config.yaml
norm_place: "pre"
bias: "all"
beta1: 0.95
schedule: "cos"
batch_tokens: 16384
doc_mask: true
dataset: "wikipedia_en"
Each number is 128 + 24 x the weight over the matrix's rms, rounded and kept within 0 to 255. Layers, rows and columns count from 0. Numbers have three digits each.

# layer 7 attention query, 96x96, rms 0.118, rows 0-14, columns 0-95
125129141141110146139109137120124114108121129117136139141132113100149122134135143100142145114151135143117160146132126138111130109114137121114140134117132113112127101104140125116115102122144118118126132141133124146120142110135128173126129132144125116140147136120121140123123135147114137134
113122099143142120111141118121087086155088140134155150110162130126140122131148091124129153097181111158114157117163139157099112112112173144103097105156094153122105098149100161160121125128146169115087114153090117157135147086120150130122129154143152118129130124128116134164105133128118108128
117137142121112132138113098137135140129131117134155133134128148125101135122122107136117156101117130117131132130100130106148145109156121118126133134123147122114120106092159132089120090112121118125088123149117131102093150117096120133138134111123104122136123140160177099153109152141125115114
114137159154134136149145095137100128154132138142148125142142128132135157115110107089159118111106165174136123122130133153138142139162164103136107124148114144109092122126148095143150130152121109151191140129132114150136139124127113114087159091160093112131096116120120125151116120093144101141
144154130151102108145138148122065101125139148098139153167109139115143134123126094132135148143119127106103146149168110129105130126120121085152149117134139132132128130129121137127113127121134103125164145108119156139090134124114149119110133145132147102103135129161154145142146140119110142116
125098137153119130114137127136101152124158108108163130141139133126151111132124126132114096083097123143123128135132136131125092131126154121116113102147115145131149119149129131148120132136113133104115142132109126129160138134134121066128135103095136110132151136115099153121120124117159104124
133165109112143142142150139163152172104130135153117167133112165080080140107151122113141143146108119098158125109107108141145093153164081097097149167151161076114123129109159093107105094122077111148142142170140118082091140124129103116143133121072150130136130144143139102164116166158076166118
178142108126117122103162124136164115093079123153117101131115112103086145166125182147120102138078098136149152158102123096139120144106117167165114135096168096096117159096142116141115113111127106155140132147125130081149112129137137135121093143148110166159131137156120130119101119149082074157
137136151123149122120108124136150114129127140138126101114151130153149108144136098131151096137110139121141127145146125113159143169108114161127128112134154061149143162093154098134080120099112134128106141153154119116160137113153126128141136138118129085139133126179101104120091126101101133178
133146140126142131095149130114138143131104136167100160132124140082139128127144171127137136131144114080131152098149106120167147129137127147086094106108108132121133117140127137127114088118118161161149111134122112127121154152131128124143089140097141126176123130136139164117120140177082126138
123155125124141112147119121116133122123119141093150116131121094146138136128096118106175094088126153110096141129120101112090145130173140094153120163103104144142127143090115133117143104150135108120123120123170120143117137147112138114139154120118127143103114146163106116117133162099151142132
138143151149158100088127155118123105172137141109128115152150125186121131138133106127137131107138134110135095126124126110164117160100145131101158143105139091147136138114135111161102142107111156112086143136144142144126141143147126147119169117124123109107142106152134096104113149132116136149
146132095148112109123123168125132142110117164151052139108141144061155090136144169178165124161102168055160138090091167109160155177097117167108125125104134130128118156139163128101129125104097106116132111118092127113097145136152101123112119144108155130095140123129131114132136151147130092088
087119139131107136153124119137123084143150102104162127117130089168145108118142122142104137103132138162153144102117142148140120136135153116118139120115124140154108160114108114141097143155140148110080121113143129137192120139110116097103156157136129136099146115150123127151122144100143159107
162125149113111105106153142128143140134099100108149116126122095126156116173121124131099128129129117148129087116152094107137117146121141162104097114121122117115125167115104105122117130144124135136133139102131102114102097181134110173142098130139136151105130160126113117090099135140130159131
# layer 7 attention key, 96x96, rms 0.121, rows 0-13, columns 0-95
121125147134154149149104123124112116144128116147133141116160111124157129110118128105141134098151111121107139117116110148105135115123126134135135144134133101164143140090121079120122112109139116142128138142144127133115151079133145146145133129121136112142122103117107135122112138139119156119
169096107127138124142180117147120145113142117141127159113102121119106122094129117082146131151142113092138115126175153112100136139117123124113084108156120150142121133144140125105164158143126087173098141116137119106125135142096132095129080144137154130116099144158091156149126126115156088124
117169159095126117094129113109148114112096110124115157151165151110167166113132131123154143134141155192148172064051115116164142155131113174134179160125144133111130080109154110114101092050138155060135129130061129159152130092098141177134148110094124124149154135129166082133159116156128149158
099123120146143124116127123125095131174114149142121125134168129137126146149086109118150125100106143139124094122099129123103155151134147117126086118132123091148102123101107120138133149173123129117158117156127094140176143137121126119097110105168088144157133096131110148128111108105149116124
182125112156126121141129119130111104115114143151106128129084103095131109104133127134133147109105125122103142156129120135117124158097112114149128115126158118119118124140115143128134113129117147130161135107100120130120142119102139118100104125123116126125130155162110135131144166129127125089
129123143134126115162159117147141158117148109102155147173138119129113103138129127089136108118116110107161090152166142116099129129112127098124118104136151138169105130137139128104149153142140094159112147121168120115122113186125103122157126150158140112136131150112097169137166138138149101092
152129127127140116122121115127175130120143153164094114115105116135092116117157165117138140139136137101119159121128136155133115139109119137116105113120141131111125140153128110099097129158123145167121131123121145119129123116160115099120088142124114166146135120150119132118090155164105131098
160146104128125135093105154127121105099109134103150152167104134115097162116172186074152124147083141154113135147125127132158132117100198134126144129149169124122114145110128111147170124096104116119112132124143137108128157121145101113145107152163137136117151113150124077144152106134079094119
141063135140120133105121116126124097130112135140146127137148129140135117164141194106112097147147159129126113142155141143155153122117139114128128122149140082124132127155137123161125134134131118176086159117142098121159122108148097111099113121129150122181126120173093118119119115112132102158
180108114138147109110119133096111119103166132172110134157127123107115159147147156148141124166133143141116121145155114128119116123127112141135134109132125133084135112145143102159135130093124143157103100113113124127115155140152127151134124181147127115146097115151116169101090130161121107119
121115153117158145115130125103128109133097135128166105138138106140116141131088099128153112098151117111139126111116145111133159115129130122096123170134146102145154137124103118111134073155121102135164116129118154094123144118114148121140142106136088102129131110109128109130155163140159169140
136098144167136120110162136127119128134132146121131122135141104161145144142118130125139109153130124131148153152152131117159117104107095146144139127118108107152129118130129135149110150090149096118127168088137092100136117132124107166085104163118117139145165156153126148131122115090121130114
134137111115141086128107144151165091052164104131074118128114105122111123131141164162116133135134136154130166095086133115151086172139105155118159135116151154121139129172171084104160154105139078153163138132141140122110123136128092081124148186125127137123083123168137146099135136110130122100
090119134151106084128131110135135128154122100073154137108178113154148094144107120138119109129115147132168109122104148175148131171110134174131132151113124103134137137150109133144107111125147149118129146104114108140162137098117117114085134100146123102114145140094135123167120117142146152157